From a checkpoint of a small transformer trained on Wikipedia: width 64, MLP 192 SwiGLU.
Each number is 128 + 32 x the weight over its row's rms, rounded and kept within 0 to 255. Layers, rows and columns count from 0. The size above them is the row's rms in percent of the matrix's.

# layer 8 MLP gate, 192x64, rms 0.422, rows 71-105, columns 0-63
size [103  87 103  97 110  97  85  96  92 105  97  99 105  94  98 111  99 104  98 106  99 100  90  90 103 100  94  89  98  94  94 101  94 117 108]
[[ 86 146 126 129 111 179 119 174 114 138 139 158 177 172  36 150 144 121 135 152  74 138 102 131 142 121 146 165  84 134  90 123 169 118  81 136 119 144 154 137 142 134 194 116 170 186  69 138 150 145 147 150 157 138 117 119  99  97  76 134  96 202  94 110]
 [126 124 149 113 197 132  85 123 155 124 154  68 134 136 173  87  80 142 111 144 115  99 222 157 122 134 181 138 124 130 155 157 107 116 149 131 182 117 199 173  51 120 123 101 165 134 147 162 133 149 149  82 121 132 133 137 156 109 168  87 122 119  87 158]
 [181 166 126 109 110 189 124 122 136  81  72 129 132  80 190 146  91  81 186  85 115 127 145 100 140 155 112 174 167 107 117 128 114 114 134 114  98 119 158 133  99 149 101 110 153 140 157 156 138  97 172 130 113  89 209 168 125 175 165 117  94 119 127 194]
 [123  94 107 127 182 114 106 112 104 105  75 168 107 159 135 104 154 101 142  57 116 133 145 176 156 174  63 117 136 170 114 149 120 129 147 150 117 158  61 104 122 117  99 126 119 196 102 143 185 115 118 113 115 114  68 166 201 105 101  75 140 127 159 147]
 [122 198 181 156  99 128 148 141 142  78 176 141 113 115 116 116 118 166 144  91 132 126 202 124 114 119 127 114 127  37 124 143 158 165  87 179 136 155 184 138 117 139 106 147 146 136 135 112 118 179 141  81 170 194  82 125 133  96 106 126  85 175 103 112]
 [127 121 135  96  75 132 165  94 176 175 156  92 130 167 140 142  68 134 180  36 181 128 112 171 179 105 138 106 131 121 170 181 130 137  93  75 115  96 122 159 135 137 153 101  81 142 120 138 126 139 180 170 111 147 123 125 123  98 132 177 109  99 178 128]
 [114 127 143 133 142 125 120 149  76  73  89 186 154 141 135 113 164 157  90  91 125 158 175  99 106 175 142 148 169 160 109 150 123 128 149 138 148  96 159 138 139 134 161 171 146  65 184 147 165 108 143  91  59 141 123 117 166 152  71  72 173 125  64 132]
 [109 104 128 100  81 188 150 102 163 147 134 106 113 176  34 149 150 107 141  79  97 126 155 103  97 109 141 178 154 134 139 127 156 154 138 122  98 155 122 165 104  87 149 150 115 124 210 102 121 170  97 109 124  57 184 169 147  94 151 158 115 136 150 135]
 [114 104 102 141 139 182 153 120 112 167 131  79 138  97  88 108 121  94 119 184 205 124 125 141 184 107 128 153 118 114 144 185 123  79  80 127 190 144 163  65 126 109 117 119 164 107 152  92 124 156 116 139 181 172 132 171  75  94 131 112  88 176 125 110]
 [139 102 103 120 125 137 136 178 102 176  97 155 209 149 106  72 106 159 131 153 125 117 127 122 146 117 110  78  71 184 140 149 155 110 110 141 158  75 180  44 136 105 107 110 177 148 119 194 138 108 160  92 144  98 172 126 168 133 154 133 145 133 131  90]
 [146 145 161 140  73  51 123 129 159 125 111 177 109 101 138 161 122 171 137  97  96 158 115 165 114  55 112 143 123 173 148 115  90 138 109 118 125 127 109 139 113  93 107 128 130  84 114  98 107  90  95 106  90  62 129 152 134 128 165 179 105 223 179 147]
 [162 161  70 150 119  92 109 162 116  97 131 178 175  92 105  65 167 127 115  83 114 173 114 166 139 142  66 113  70 101 133 128  77 159  72  94 119 106 186 140 118 135 113 108 180  99  85 116 108  98 161 161  94 135  94 124 134 118 101 114 141 126 187 143]
 [ 88 125 193 154  99 157 171 153  91 127 150 107 109 103 198 149 161 160 118  55 117 142 117 144 105  91  61 180 145 117  58 121 137 156 134 189 151 144 132 151  90 135 101 100 114 172 103 110 180 143 127 148 129 159 124 149 181 167 141 154 105 152 126 151]
 [ 88 160 102 128 151 176  54 132 101 149 109 160 143 109 141 170 103  86 107 114 114  73  56 102 113 124 117  85 169 102 106  87 137 110 122 133 120 183  92 135 157 153 110 107 119  99 135 126 172 173 136  88  67  92 155  53 115 122  77 147 139  95 139 116]
 [132 153 135 129  69 110 130 106 135 124 126 222 157 119 131 126 137 109  93  52 164  87 101 144 145 155 152 121 203  77 101  66  93  98  93  97 131 136 168  97 171  87 119  84  87 118 151 135 152 137 105  89 101 107 116 106 118 146 152 180 105 131 159 123]
 [159 178 152 172 109 152 134 121  76 134  87 108 124 140 116 135  70 123 159 102 128 137 130 119 111 140 115 158 103 150 129 210 164 114 114 152 177 101 137  90  97  61 175  74 190 166 104 137  92 102 156 107 168 130 132 142 181 135 110 157 136 150 103 199]
 [146 121 122 118 136 133  90  87  61 157 147  89 132 151 132  88  51 142 162  86 118  75 148 100 152 108 149  81 124 114 160 129  77 106  92 118 143  88 166 117 160 146 121 174 209  68 152 131 143 128 107 143  97 129  98 193 138 151 129 102 161 155 103 166]
 [171 119 158 117 164 123 149 126  88  73 162  98  79 155  74 122 131 133 166 119 159 180 202 109 133 124 157 147 123 133  94 140 119 151  70 158  84 124 150 125 136 153  75  89 111 169  83  77 122 130  79 101 135 153 121 202 125 139 172 163 102 164 128  98]
 [ 94 101 136 111 160 126 113 166 120  81 120 149 140 147 102 155  91 132 177 107 128 148  93 193 105  62 163 160 113 126  87 141 118 163  71 180 111 154 132  98 103 112 183 148 143 178  99 104 142 178 183  76 105 174  85 146 133 174 117 125 109 108 179 140]
 [133 112 107 113 158 187 134 122 142 139 171  94 150 117 162 155  84 121  56 127  77  37 100 146 150  75 149 127 119 144 133 135 103 142 165  85 106 147  88 162 140 174 146  92 143  84  82 144 106 152 153 154 163 157 114 123  92 101 172 165  87 165 171 140]
 [ 68 112 128 142 129 179  74  82 161 122 111  91  74 141 154 126  66 100 139 144 155 149 165 149 102 103 144 159 111 192  78 116  99 140  71 110 127 167 137 128 169 112 157 171  77 190 162 129 165  92 123 136 149 138 161 149 192 158 145 126 133 122 154 142]
 [122 159 184 164 135 166  77 171  80 100 136  75 147  96 193 129 131 137 153 115 149 114  93 213  53 138 164  94 170 141 123 144 159 175 106 144 102 106 140  73  85 144 121 145 118 120 120 126 126 109 110 124 144 153 133 139 133 104 142 128  89 107 209 149]
 [129  80 162 148 154 128 108 163 122 159 142 107 155 114 143 119 126  70 152 113 131 108  88 106 153 148 161 162  97  71 105  88 124 163 148  61  85 147 142 114 132 163  90 152 140 183  92 114 216 170 156  64 101  92  96 114 150 129 112 138 136  83  72 126]
 [154 131 118 153 118 139 132 130 132  86 113 190 139 177 114 148 120 192 195 121 104 132  99 125 132 115 180  87 107  88  74 161 119 180  89  98 185 107 112 201 105  84 114  97 157 150 118 147 125 166 162 144 166 160 112  89 127 156 114 190  95 140 112 153]
 [125 110 163 127 186 123 123 105 154  99 133 116 123 156 112 115 149 132  71 106 128 136  75 149 119  97 118 144 191 150  84 170  79  93 172 132 166  65 154  90 116 125 106 136  98 160 118 102 145 170 178 151 170  61  72 100 130 119 140 113 186 124 175  81]
 [151 163 149 207  80 111  85 100 147  91 108 144 128 125 136 173 121 148 193  65 102  56 129 108 159 137 131 117 171 134  78 111 120 120 105 139 138 131 141 100 121 100 115 132 123 126 107 133 156 154 123 146 100 122  94 121 190 231 128  93 166 152 162 152]
 [118 144 156  92  95 180 104 129 142 125  99  75 113 125 107 172  75  65 177 163 146 147 142 170 155 127 132 171 124 136 141 141  68 146  83 123 198  87 167  83 140 148 144 186 130  92 168  81 171 126 111  77 127 137 176 133 115 110 121 120 111  93  92 133]
 [171 170 135 134 127 176 179 156  81 113 158 171 100  95  76 130 238 111  98  67 152 133 178 137 133 132 154 123 106 119 163  96  92 141 118 158 141 128 203 157 136 109 142 112 170 118 139  97  99 142 150  91 101 118  95 150 145 111 119  94 143 154 142 169]
 [182 112 187 197  94 119 114 126  89 104 121   9 129 107 107 141 125 128  75  92 104 161 145 161 133 135 134 139 159 134 153  93 105 147 132 144 185 152 115 148 137 107 170 119 117 102  84 144 102 106 145 115  76 132 116 132 147 138 192 153  75 158 104 120]
 [131  99 164 159 151 206 151  98  99 175 167 147  60 123 123 133  77 176 136 127 151 151 125 142 141 114 137 148  93 139 147 122  87 147 131 112 142 152 116 106 107 113  99 129 118 113 196 104 163  80 149 101 111 193  76 184 156 172  82 165 157 152 169 100]
 [138 106 147  68 118 197 161 157 145 157 135 122 132 101 118  77 135 116 119 124 101 138  93 131 125  70  99 144  68 186  80 119  73 171 147 134 127  95  92 140 100  92  87  94 137 155  75 139 163  98 109 113 165 138 127  85 100 166 120 110 146  75  59 106]
 [164  94 124 114 154 175 151 136 135  99 105 117 128 134 157  83 140 119 154 158 105  96 188 106 149 102 111 176 127 142 123 180 157 114 173 164  52 140 141 170 158 188  87 190 134 117  74 154 121 140 138  91 146 121 166  92 112 134 140 154  65 148 172  74]
 [135 126 134 149 138 153 149 150  97  97 104 184 153 101  47 106 160 137  68 145 169 106 151 151 144 116 149 105 138 164 125 170 103  79  89  78 127 153 190 102  93 145 123 123 152 172 143 150 129 120 116 150  74 118  93  95 159 132 109 108 154 211  70  99]
 [ 37 139 174 132  83 185  76 126 140  82 127 154 134 100 131  79 165 163 113  66 108 116 130 143 153 131  53 128  85 136 125 117 172 107 191  79 131 127 100 117 150 139  80 120  76 141  98 156  83 147 114 129 114 137  94 104 118 113 134 106 140 178 132 135]
 [ 73  88 178 188 146 138 164 128 126 129 198 131 180 182 137 105 192 111  86  90 140 131 164 105 124 139 105 125 109  96 102 117  88 201 134 132 120 141 126 149 105  87 119  98 178  98 104  79 189 157 152 149 146 139 172 126 115 150 178 110 133 104 148 127]]
# layer 8 MLP up, 192x64, rms 0.447, rows 71-105, columns 0-63
size [113  91  95 102 104  96  85 101  92 100  91  95 104  89 105 109  95 102  94 106  97 104  98  91 104  96  96  88  97 100  90  98  95 108 101]
[[ 92 161 115 141 117 127 201 153 105 124 149 100 162 109  90 135 148  87 115 121 118 136  92 132  81 139 131 121  79  38  53 151 133  84 136 113 149 177 172 128 145 176  97 116 160 127 120 119 156 157 206 167 111 120  74 158 164 122 127  97 140 151 140 103]
 [157 156 147 130 187 199 144 167 134  68 103 128  85 102 168  91 127 120  56 103 113 123 162 163  78 147  82 102 145 164 150 149 112 131 175 161 108 142 138 133  99 119 158 170 114 136 169 204  89 140 180 114 118  70 117 132 149 141 157 139 120 112 164 132]
 [213 119 107 113 163 165 155 158  92 135 189 133 103 139 115 191 100 102 118 131 140 145 115 133 114 164 174 113 139 102  70  77  91 159  97 105 125  82 217 144 114  82  98 108 166 142 121 125 166 140 175 146 135 145 139 107  86 126 153  88 124 126  85 140]
 [139 201 131 157 128 152 106 187  78 174 117 149  78 133 165  97 170 157 121 140 128  61  96 109 110 116 112 144 127 141 129 103 168 116 193 136  69 168  86 106 142 119 145  73 112 137 117  78 188 128  87 140 152 135 145  81 125 149 142 160 156 155 135  79]
 [182  88 114 131 133  86  78 121 127  96 200 115 137  79 131 118 198 151  72 148  87 157 176 114 101 117 121 108 137 109 108 110 147 166 135 127 102 109 147  82 114  85 149  79 138  56 167 133 124 148 163 137 123  76 100  67 124 144  90 100 167 151 129 151]
 [151 180 102 145 137 168 166 142 183  60 112 161 103 146  91  98 127 143 134 108 106  51 148  76 133 130 125 161 153 149  77  93  83 110 112 156 154 114 121 142 162 142 127 157 124 153 184 154 115 149 107 104 136  84 148 160 126 187 138 107  51  72 114 138]
 [107 104  81 153 207 119 147 147 142 162 160 129 128 204 155 140 114 135 124 169 170  87 120 181 157 121 121 130 121 129 162 151 101 128 167 159 129 126 135 192 153  75 177 188 118 124 160 141 171  77  70 173 147 158 107  99 145 136 139 179 148 127 101 132]
 [143 107 122  59 127 114 155 109  90 117 153 119  76 134  79 136 108 142 118 111 139 122  98  83 124 101 169 237 184 117 119 134 128 172 147 186 108 153 152 128 151 189 143 127 138 163 132 118 117 174 123  85 131 127 209 143 119 120  76 151 139 130 172 118]
 [167 105 124 116 109  83 141 113 127 162 177 144 142 129 125 132 162 187 114  91  87 156 140 114 145 129  52 149 121  52 106 213 160  57 161 122 113 149 111  89 117 150 151  66 108 150 142 163 159 112  85 176 135 114 123 179 112 115 147 107 136 133 142 105]
 [111 128  82 139 109  93 151 161 132  81 133 100 129 110 185 227 125 144 108 143 117 180 135 197 120 121 107  90  94 103 176 120 109  94  83  67 134 171 124 129 164 150 107 126 121 112  85 138 102 107 157 103 135 118 107 160 140 143 142 119  46 132 182 156]
 [144 148 158 123 123 149 154 176 132 134 142  97 125  96 103 123 130 127 158 161 191 156 136  93 134  93 119 167  95 196 125 189 118 100  91 105 111 194 113  69 116  98 166 161 150 105 108  82  82 115 134 133 124 127  83 123 149 107  96 181 199 132 143  60]
 [114 157 181 185 111 134 101 172 173 118 136  92 176  99 177 139 153  77  97 163 158  45 123 121 146 141  96  57 128 131  73 112 122  67 119 155 121 121 134 118 164 127 143 100 162 140 120 154 146 170 130 161 131 115 167 118 137 118 184 115 116  94 193 118]
 [135  85 107 153 155 124 106 139 123 130  88 107 103 116 117 165 108 202 129 135 179  74 129 119 116 132 125 162 139 131 120  98 131 146 119 173  88 135 101 183 177 100 162  88 130 189 119 124 135 106 137 205 112 156 130 117 211 149 169 164  74  73  95 116]
 [ 96  88 133 170 120 169 122  89 134 130 154 212  66 131 171 108 137 118 136  68 100 136 136  90 129 113 110 131 134  77 150 132 154 141  75 153 145 149 146 104 170 136  84  80 145 131 129  93 140  72 124  98  58 179 119 102 105 210 131 140 102 121 133 141]
 [111 125  21 177 113 104 111 147 182 143 123  88  94  85 134 117  59 146 198 173 126 136 157 112  70 107  81 136 122 145 133 125  83 109  66 104 129 122 100 157 154 157 147 111 115 169 114 135 139 114 129 150 118 126 149  73 150 100 122 189 115 128 122 147]
 [191 153 165 183 114 134 164 128  96 158 139 147  77 110 114 126 168  82 140  30  96 132 171 139 160 109 165 124 187 164  76 156  92  73 142 136 143 162 114 157 110  77  89 127 121 144 109 122 112 164 108 155 157  98  94 156 136 121 128 159  98 128  97 147]
 [126 111 137 145 136 161 102 182 109 118 135 130 120 187 132 125 140  99 100 112 142 150 119 108 154 186  78 149 176  97 112 188 171 159 117 135 105 157  47 114 118  91 106 149 155 134 133  68  87 123  43 142 146 147 171 177  96 115 104 138 146  71 155 149]
 [126 102 232 153 129 115  92 100 101  81 149  83 100  87 142 154 156 104 150 157 106 164 127 109 126  81 148 118  99 123 100  90 135  91 160 123  98 188 151 137 145 103 115 166 132 186 151 126 156 112 134 115 159 139 170 136 161 128  44 171 128 186 114 139]
 [122 128 175  97  43 171 145 177 110 122 124 145 152 127 124 102 130  92 140 174 136  98 139 146 188 159 107 142  93 126 129 180 119  97 130 176  96 149  96 112 157  94 137 150 105 134  49 150  78  95 146 104 138  79 132  90 108 138 142  97 130 145 214 149]
 [148 128 134 129 100  82 115 169 113  94 105 163 105 167 119 144 163 152 124  84  63  84 147 165 111  79 145 141 163  97 141  51  97 116 117 124  97 173 127  60 109 102 133 171  75 150 110 117 147 187 151 143 125 126 147  99 115 171  84 162 182 173 125 152]
 [140 142 153 127 120 154 142 113 127 124 142 156 170 136 127 164  76 115 201 146 108 132  83 139  81 102 128  82 111 108 127  90  45 201  97 114 186 131 150 123  92 177 138 144 145  88 145 167  97 123 127 162  72 153 116  80 112 142  87 133 103  71  87 123]
 [152 132 226  77 125 118 159  66 130 130  84  90 129 138 126 112 138 176 123 101 148 132 130 124 143 124 101 147 170 138  98 140 132 105 124 159  93 125  85 170 153 105 109 127  89 104  82 134 129 167 106 141 120 118 157  80  54 161 115 102 128 205 117 200]
 [135 131 100 124 122 114 107  91 112  57  61 172  69 174 126 124  97 159 122 104  88 120 132 171 108 122 150 114 185 145 129 230 165 129 144  76 137 108  87 134 119 123 110 120 138 160 112 168 148 174 179  94 137 199 123 131 136 152 151 125 157 131 146 112]
 [ 70 163 122  81 114 127 115 176  59  98 193 132 146  84 131 117 170 119 144 116  81 129  86 124 149 116 145 103 156 136 103 127 113 144  97 115 172 153 108 106 136 142 132 117  74 182 137 158  88 136 152 120  77 187 102 100 128 136  97 174 174 191 184 128]
 [ 83 136  93 177 148 118 133 136 154 161  85 103 163 121  64 144 101 152 164 137  87 142 108  92 154 118  88 175 145 161 144  83 104 102 115 152 119 123 139 111  99 119 160 172 135  74  37 140  86  94 146 128 158 138  77  82  90 139  98 150 102 145 132  63]
 [ 87 129 167 120 175 166 137  83  88 132 150 132  80 123  45 131 153 130 139 109 140 163 195  85  94 110 217 119 136 175  82 177 109 145 129 120 135 142 127 144  97  88 144 104  98 160 123 143 141  95  54 126 152  88 153 105 102 148 145 100 120 130  96 122]
 [ 56 170 125 112 122 113 109 170 127 113 102 110 156 143 132 162 110  98 137 119 143 137  97  93 116 164 127 132 166 109  84  97 117 100 101 107  50  68 167  57 104 126 151 116 133  95 110 106 180 101 188 118  86  87 130  73 166 137 174 111 154 126  91 167]
 [166 140 149  91 137  54 146  87  88 190  51 134 113 109 131  99 106  96 111 117 158 106 143 161 110 186  88  70 136 133  96 166 104 125 144 126 126  77  73 140 122  92 158 129 117 119 137 139  67 129 135 101 195 132 134 126 167 100 180 153 114 169 115 137]
 [ 98 166 155 170  94 105 130 168 168 102 107 115  79 157 142 124  91 122  71 130 126 149 131 131  96 170  95 201 124 208 110  93  86 128 108 169 149 164 145 103 118  82 170 108 181 104 175 135 124 124 158 132 149  97 134  78 124 125 150 115  95 149  67  90]
 [ 70 104  96 160  51 110 101  77 136 155 133 155 114 134 162  90 121 158 130 117 121 115 153 156 134 133  73 129 197 108 187 176 176  94 128 126 149 182 103 135  94 147 129 100  96 146 118  94 153  90  37 136 129 141 119 142  97  93  85 144 148 107 120 149]
 [169 124  99 143 156 126 137 142 145 120 100 123 120 133 162 107 160  99 128 103 162 169  93 149 131 138 190  80  97  63 147 116 173 168 176 131 104 161 145  92 139 202 164 140  77  98 100 110  88 147 111 121 114 109  51 148 153 167 142 171 117  71 170 106]
 [119 110 113  91 100 149 129 140 111 135 106  94 114 114 157 136 114 174 149 122 131  96 165 134 148 156 119 119 192 153 146 146 176  71  89 157 119 123 187 167 173 117  63 171 122  72 108 155 163 204 137  91 105  87 155 111 119 124 189 100 139 180 155  91]
 [151 112 140 126 170 178 166 186 147 159 154  93  81 118 116  90 113 106 108 158  92 187 151 147 168  89 194 154 169  93 115 149 105 114 147 140 138 132 101 150 139 173  61  94 100 119  65 110 142  79 134 167 125 154 105 116 178 141 133 135  57 136 114 129]
 [135 101  78  89  74 131 133 158 168 138 120  99 135  63 121 134 103  91 164 148  97 114 149 106 175 132 125  89 155 174 189 124 144 104 139 148 145 177 130 142  95  85  90 200 117 131 133 135 161 112 126 154 179 108  85  50 143 131  79 125  69 124 156 114]
 [142  93 130 129  88  81 133  90 170 125 105 108  81 113  82  46 137 144 136  39 161 139 170 111 151 126 146 127 147 116 169 172  85 139  86 130 132 180 101 150 197 169  92 128 130  93 131 131 155 118 163 150 146 112 127 118 180 101 117 165 117  88 169 116]]
# layer 8 MLP down (transposed), 192x64, rms 0.0999, rows 71-105, columns 0-63
size [105  86  97 101 104  96  89  94  96 100  93 103 112  89 108 108  96 103 103 109  95  99  90  89  95  98  92  85 100  88  92 100 103 100 105]
[[111 207 145 143 123 118  96 149 170 108  88 101  94  55 149 123 154  50 132 105 109 114 166 141 123 111 133 122 140 121 118 133 162 134 130 188 107 136 143 207 147 157  74  94 161 145  97  64 131 111  84  93 137 136 149 125  77 137 127 142 164  74 102 128]
 [141 123  78 130  62 132 158 146 118 130 136 167  93 181  80  83 143 125 205 181 148 145  84 117 100  71 100 154 135 143 150 108 148 144 125  87 100  97 114 109 124  95 163  64 153 110 121  83 122  52 165 148 156 142 172 140 133 156 128 171 146 130 132 163]
 [155 139 182  81  98 165 104 111 127 181 133 125 204 129 174 127 129 147  89 141 117  96 137 121 158 141 164  69 151 114  94 169 124 131  70 126 143  90 151  93 152 198 190 115 165 117 180  99  70 167 114 129 118 148 157 149 128 149 144 177 162 124 139 118]
 [141 159 157 136 134  90  98 144 113 172  95 177 106 134  89  93  84 153  90 105 132  94 191 176 138  83 131  51 113 150 154 171 112 177 158 101 132  80 101 140  68 122 163 111 105 101 136  89 148  59 126 136  92 116 133 163  82 132 124 159 121 118 130  83]
 [131 184 131 140 122 140 108  94 102  90 128 190 209 146 120 135  87 111 134  97 146 121 129 126 209 160 120 107 106 119 169 111 109  72 167 107 151 145 150 145 166  93 125 127 136 115 132 161  67 110 108 148 156 173  77 186 188  95 101 144 134 128 110 181]
 [128 118  94 163 164 147 122 130 107 111 126 108 143 137 102 105  32 164 151 114 130 108 131 107 109 129 129  82 126 169 105 159 186 181 115 146 125  82 159 149 116 173 159 176 142 151  24 118 122 134 122 198 167 134 149  65 115 153 136 126 137 158 120 159]
 [ 85 166 107 110  91 152 142 150 186 108 144 125 139 155 123 109 156 136 125 152 111 117 153 134 150 124 173 172  82  84 140 112 171  61 129 129 100 120 109 155  55  85 173 121 180 146 126 132 109 155 148  85 190 149  83  96  87 118  92 148 149 195 179 127]
 [142 166 133 128 103 101 105 195 143 162 113 104  93 139  97 102  97 162 149 141  98 149 134 182 119 151 173  82  95 158 170 102 116  94 132  97 120 116 113 115 166  87 180  93 144 116 169 105 104 103 213 191 127 163 110 108 189 111 128 111 132  75 173 115]
 [126  85 105 129 120 116 184 170 146 125 100 153  34 121  75 119 118 169 170 107 134  97 115 179 115 114 196  97 172 159 162 140 110 161 135 112 119 158 102 116  70 128 122 128 163 125 122  63  71 102 139 122 152  95  95 184 157 132 110 117 115 159 122  86]
 [123 147 149 155 146 125 126 202 147 118 115 151 184 150 138 181 122  88 123 104 129 111 152 134 105 110 119  97 103  30 156 116  84 215 141 130 167 129 144  98 163 132 137 169 129  98 141 114 191 105 117 171 139 120 129 118 167 109 123 144  98 216 148 134]
 [141 135 204 113 141 149 148 116  96 109 133  65  85 112 156 101 118  70 140 106 110 147 163 125 154 108 173  38 122 118  96 133 167 163 163 144 157 169 143 124  84 155 171 104 151 178  77 195 154 150 110 125 151 188 126 133 138 135  93 155 153 107 126 122]
 [106  90 152  77 124 145 114 119 180 137 123 149  90 149 127 115 152 179 164 166 204 157 125 100 121 111 104  46 136 135 142 167 145 115 185 137 162 127 152 148 129 115 136 110 150  42 132  98 106 133 155 150 145 120 121 127  87 178 132 143 179 107 172 198]
 [136 112 137 121 150 176 185  86 145 118 128 119  71 181 130 100 135 119 114 106 130 175 154 101 220  94  58 107 138 139  95  83 132 114 124 149 135 124 122 182 101  76 100 198 112 127  99 104 157 191 155 154 122 156 133 126 112 113 151 176 145  96 133 155]
 [175 142 126 133 161 150 103  87 101 120 125 143  80 143 110 192  75  92 114 154 135 108 140 140 127  92  70  99 180 103 164  98 187 104 107 137 188 120 117 114  94 141 157 165 120  79 146  98 104 149 127  99 123 110 142 211 124 135 135 158 136  66 160 185]
 [139  86  53 116 124 135  91 157 134 129 133 130  54 150 137 162 114 149  96 170 152 100 139  95 121  92  59 176 103 109 112 105  95 107  94  77 123  97 125 122 109  99 142 119 130  95 148 156 136 157 135  91 122 149 141 125 172 105 172  84 110 222 125  69]
 [155 127  97  60 114 156 137 119 118 149 148 143 139  89  61 119 158 144 148 167 154 197 177  73 146 148 161 124 156 113 135  95 116  99 137  90 134 131 128 110  40 114  96 160  82 178 178 114 107 156  89 123 106 117 194 123  92 142  98  85 126 128 155 122]
 [140 141 108 111 106 154 144  95 144 253 139 147  88 131  95  74 129 116 150 106 121 152 163 117 130  84 146  73 136 142 163  89 141 197 120 130 109 113 171 138 122 131  72  74  80 115  99 154  95  96 155 135 152 128 129  85 108  85 160 125 143 167 144 114]
 [ 64 150 164 110 136 136  51 150 147 130 158 153  98 112 133  95 175 125 139 148 150  73 153 105 108  72 171  78 143 126 106 106 159  71 161 164  80 119  83 134 128 102 143 104 173  58 122 155 127 111 165 163  93  83  81 149 124 141 110 154 154 131 162 113]
 [144 142  85 122 149 119 125  86 131 150 135  97 241 103 135 148 125 120 139  85 127 120 127 132  69 118  74 164 109 102  72 127 139 129 125 102 110 101 158 121 201 105 192  74 170 118 147 128 180 158  85 104 123 132  77 157 156 123 124 176 129 125 131 155]
 [149 192 160  92  76 132 137 157  89  97  58  64  87 113 141 128 128 157 156 122 106 134 118 135 197 112 103 115 104 117 158  63 110 132 120 166 105  84 133 123  98 122 162 144  78  88 157 109 141  81 112  73 103  60 135 147 139 148 135 161  94 155 117 155]
 [144 147 132 127 114 117 101 151  94 149 142 122 167  98 130 108 198 130 102 119 132 148 194 145 124  48  26 106 148 168 146 117 161  65 123 137  70 151 114 111 155  97  95 101 146 121 104 151 152 162 106  72 110 148 129 184 105 105 134 131 135 157 175 140]
 [164 155 148 116 137 166  87 122  84 119 121  61  94  99  59  91  79 118 149 149 159 115 133 106 107 208 125 140 128 134  86  88 162 167  85 126 101 159 112 146  76 113 136 175  83 188 174 130 123 105  96 110 146 143 152 173 134  88 102 111 139 163 134 157]
 [100  87 182 109 104 136 126 114 126  79 168 114  83 172 131 118 122 107 154 145 135 123  83 189 153 115 121  96 124 192  74 135 167  70 112 160 144 129 151 132  95  67 147 119  87 165 198 113 110 119 121 150 101  84  87 125  82 134 105 143 168 134  91 183]
 [191 111 112 163 201 112 113 105 115 102  82 148 162 129  91 137 136 160 111 148  93 144 164 165 150 124 113 188 103 144 142 120 177 143 186 101 120 130 113 134 145 138  90 155 161 108 184  76 144 183  95 111 120  83 120 125  53 143 149 114 111  66 150 159]
 [136 159 117 127 131  88 166 171  91 156 171 180 104 160 161 126 160 141 121 145 103 184 118 123 147 153 142 127 119  91 121 144 105 122 194 116  94 153 129 180  87 146 119 118 154 118  90 115 112 255  90 161 136 127 182  91 124 100 108  89 129 108 117 159]
 [115 155 135  75 155 153 112 152 143 142 137 162 107  99 172 132 145 158 174 105 163 120  85 183  66 112 117 131 145 145  89 142 133 101 157 162 160 133 119 108 197  87 140 118 126 146 112 205 134 142  83 142 138 112  62 136 126 171 102  40 147 153 172 141]
 [187 102  91  87  96 109  68 111 134 147 136 117 164 134  90 151 159 124 143 156 108  92 131  92 107  93 121 182 114 177 123 197 119 118 122 105 149 153 131 137 118  75 122 137  34 148  85 125 117 129 110 187 205 159  75 146 138 140 113 151 144 132 102 140]
 [127 127 146 165  94 107 135 161 160 209 151 139 128 126 132 141 188 118 127 126 125 129 172 122 145 132 140 104  99 117 122 145 151 108 159  89 126 174 182 184 118 140 182 131 204 141 199 141 162  95 150  88 112 116  46 132 122 121 129 136  76 100  80  90]
 [123 118 144 161 139 157 105 158  96 175 140 116 154 142 142 122 167 186  57 118  91 115 125  79 151 199 181 113 108 145 135 123 125  57 128  90 102 192 157  64  61 123 147 117 161 114 140 146 192 141 128 122 158 114 105  89 159 105  96 136 132 117 149 125]
 [114 126 119  71 162 149 114 104  85 155 126 130 199  56 134  97 100  61 131 111 132 175  86 188 168 152 112 147  72 116  62  90  96 135 116 109 125  70 132  90  99 115 110 119 146 152 138 157 162 122 194 145 107 113 108 132 106 120 103 136  88 165 128 129]
 [ 68 168 137 106 108 112  52 177 138 130 142 134 168  85 148 160 112 115 116  95 161 152 125 145 121 157 177 145 115  55 126 112 108 141 142 168  67 154  93  97 115  88 164 139 117 115 106 165 136 168 128  59 102 105 104 140 141 142 148 179 142 178 172  81]
 [152 179 179 109 185 127 116 119 161 104 135  96 139 136 130  91 119 144 154 129 122  62 142 138 149 100 145  72  55  82 116 105 148  87 112 119  88 139  89 158 165 158 117 122 139 121 138 122  69 183 126 155 114 139 143  80 167 114 169 179  76  59 116 143]
 [142 109 129 181  94 167 111 111 104 150 151 110  64 102 145 132 134 159 162 142 136  99 144  93  99  94  66 199  77 149 100  98 171 150  80 164  87 109  75 144 131 123 185 147 168 117  95 141  95 150 112 180 162 108  92 146  66 141 126 122 132 114 127 175]
 [116 107 115  85  94  93 147  90 203  85 171 122 138 170 179 151 140  91 180 127 124  91 125 161  93 106 151  96 139 141 135  98 131  92  74 127 138 161 130  82 203 148  91  98 123  78 124 148 152 185 105 107 169 168 124 102  77 141 130  82 133 117 142 107]
 [113 108 116  87 205 118 103 201 163 124 140 124 115 116 125  95 136  94 100 139 140  77 113 117 159 136 130 120 137 160 136 142 101  40 159 131 121  96 168 102 143 135 154  82 128 145  82 186 153 132 162  83  97 161 125  78 180 145  91 161  87 162  80 126]]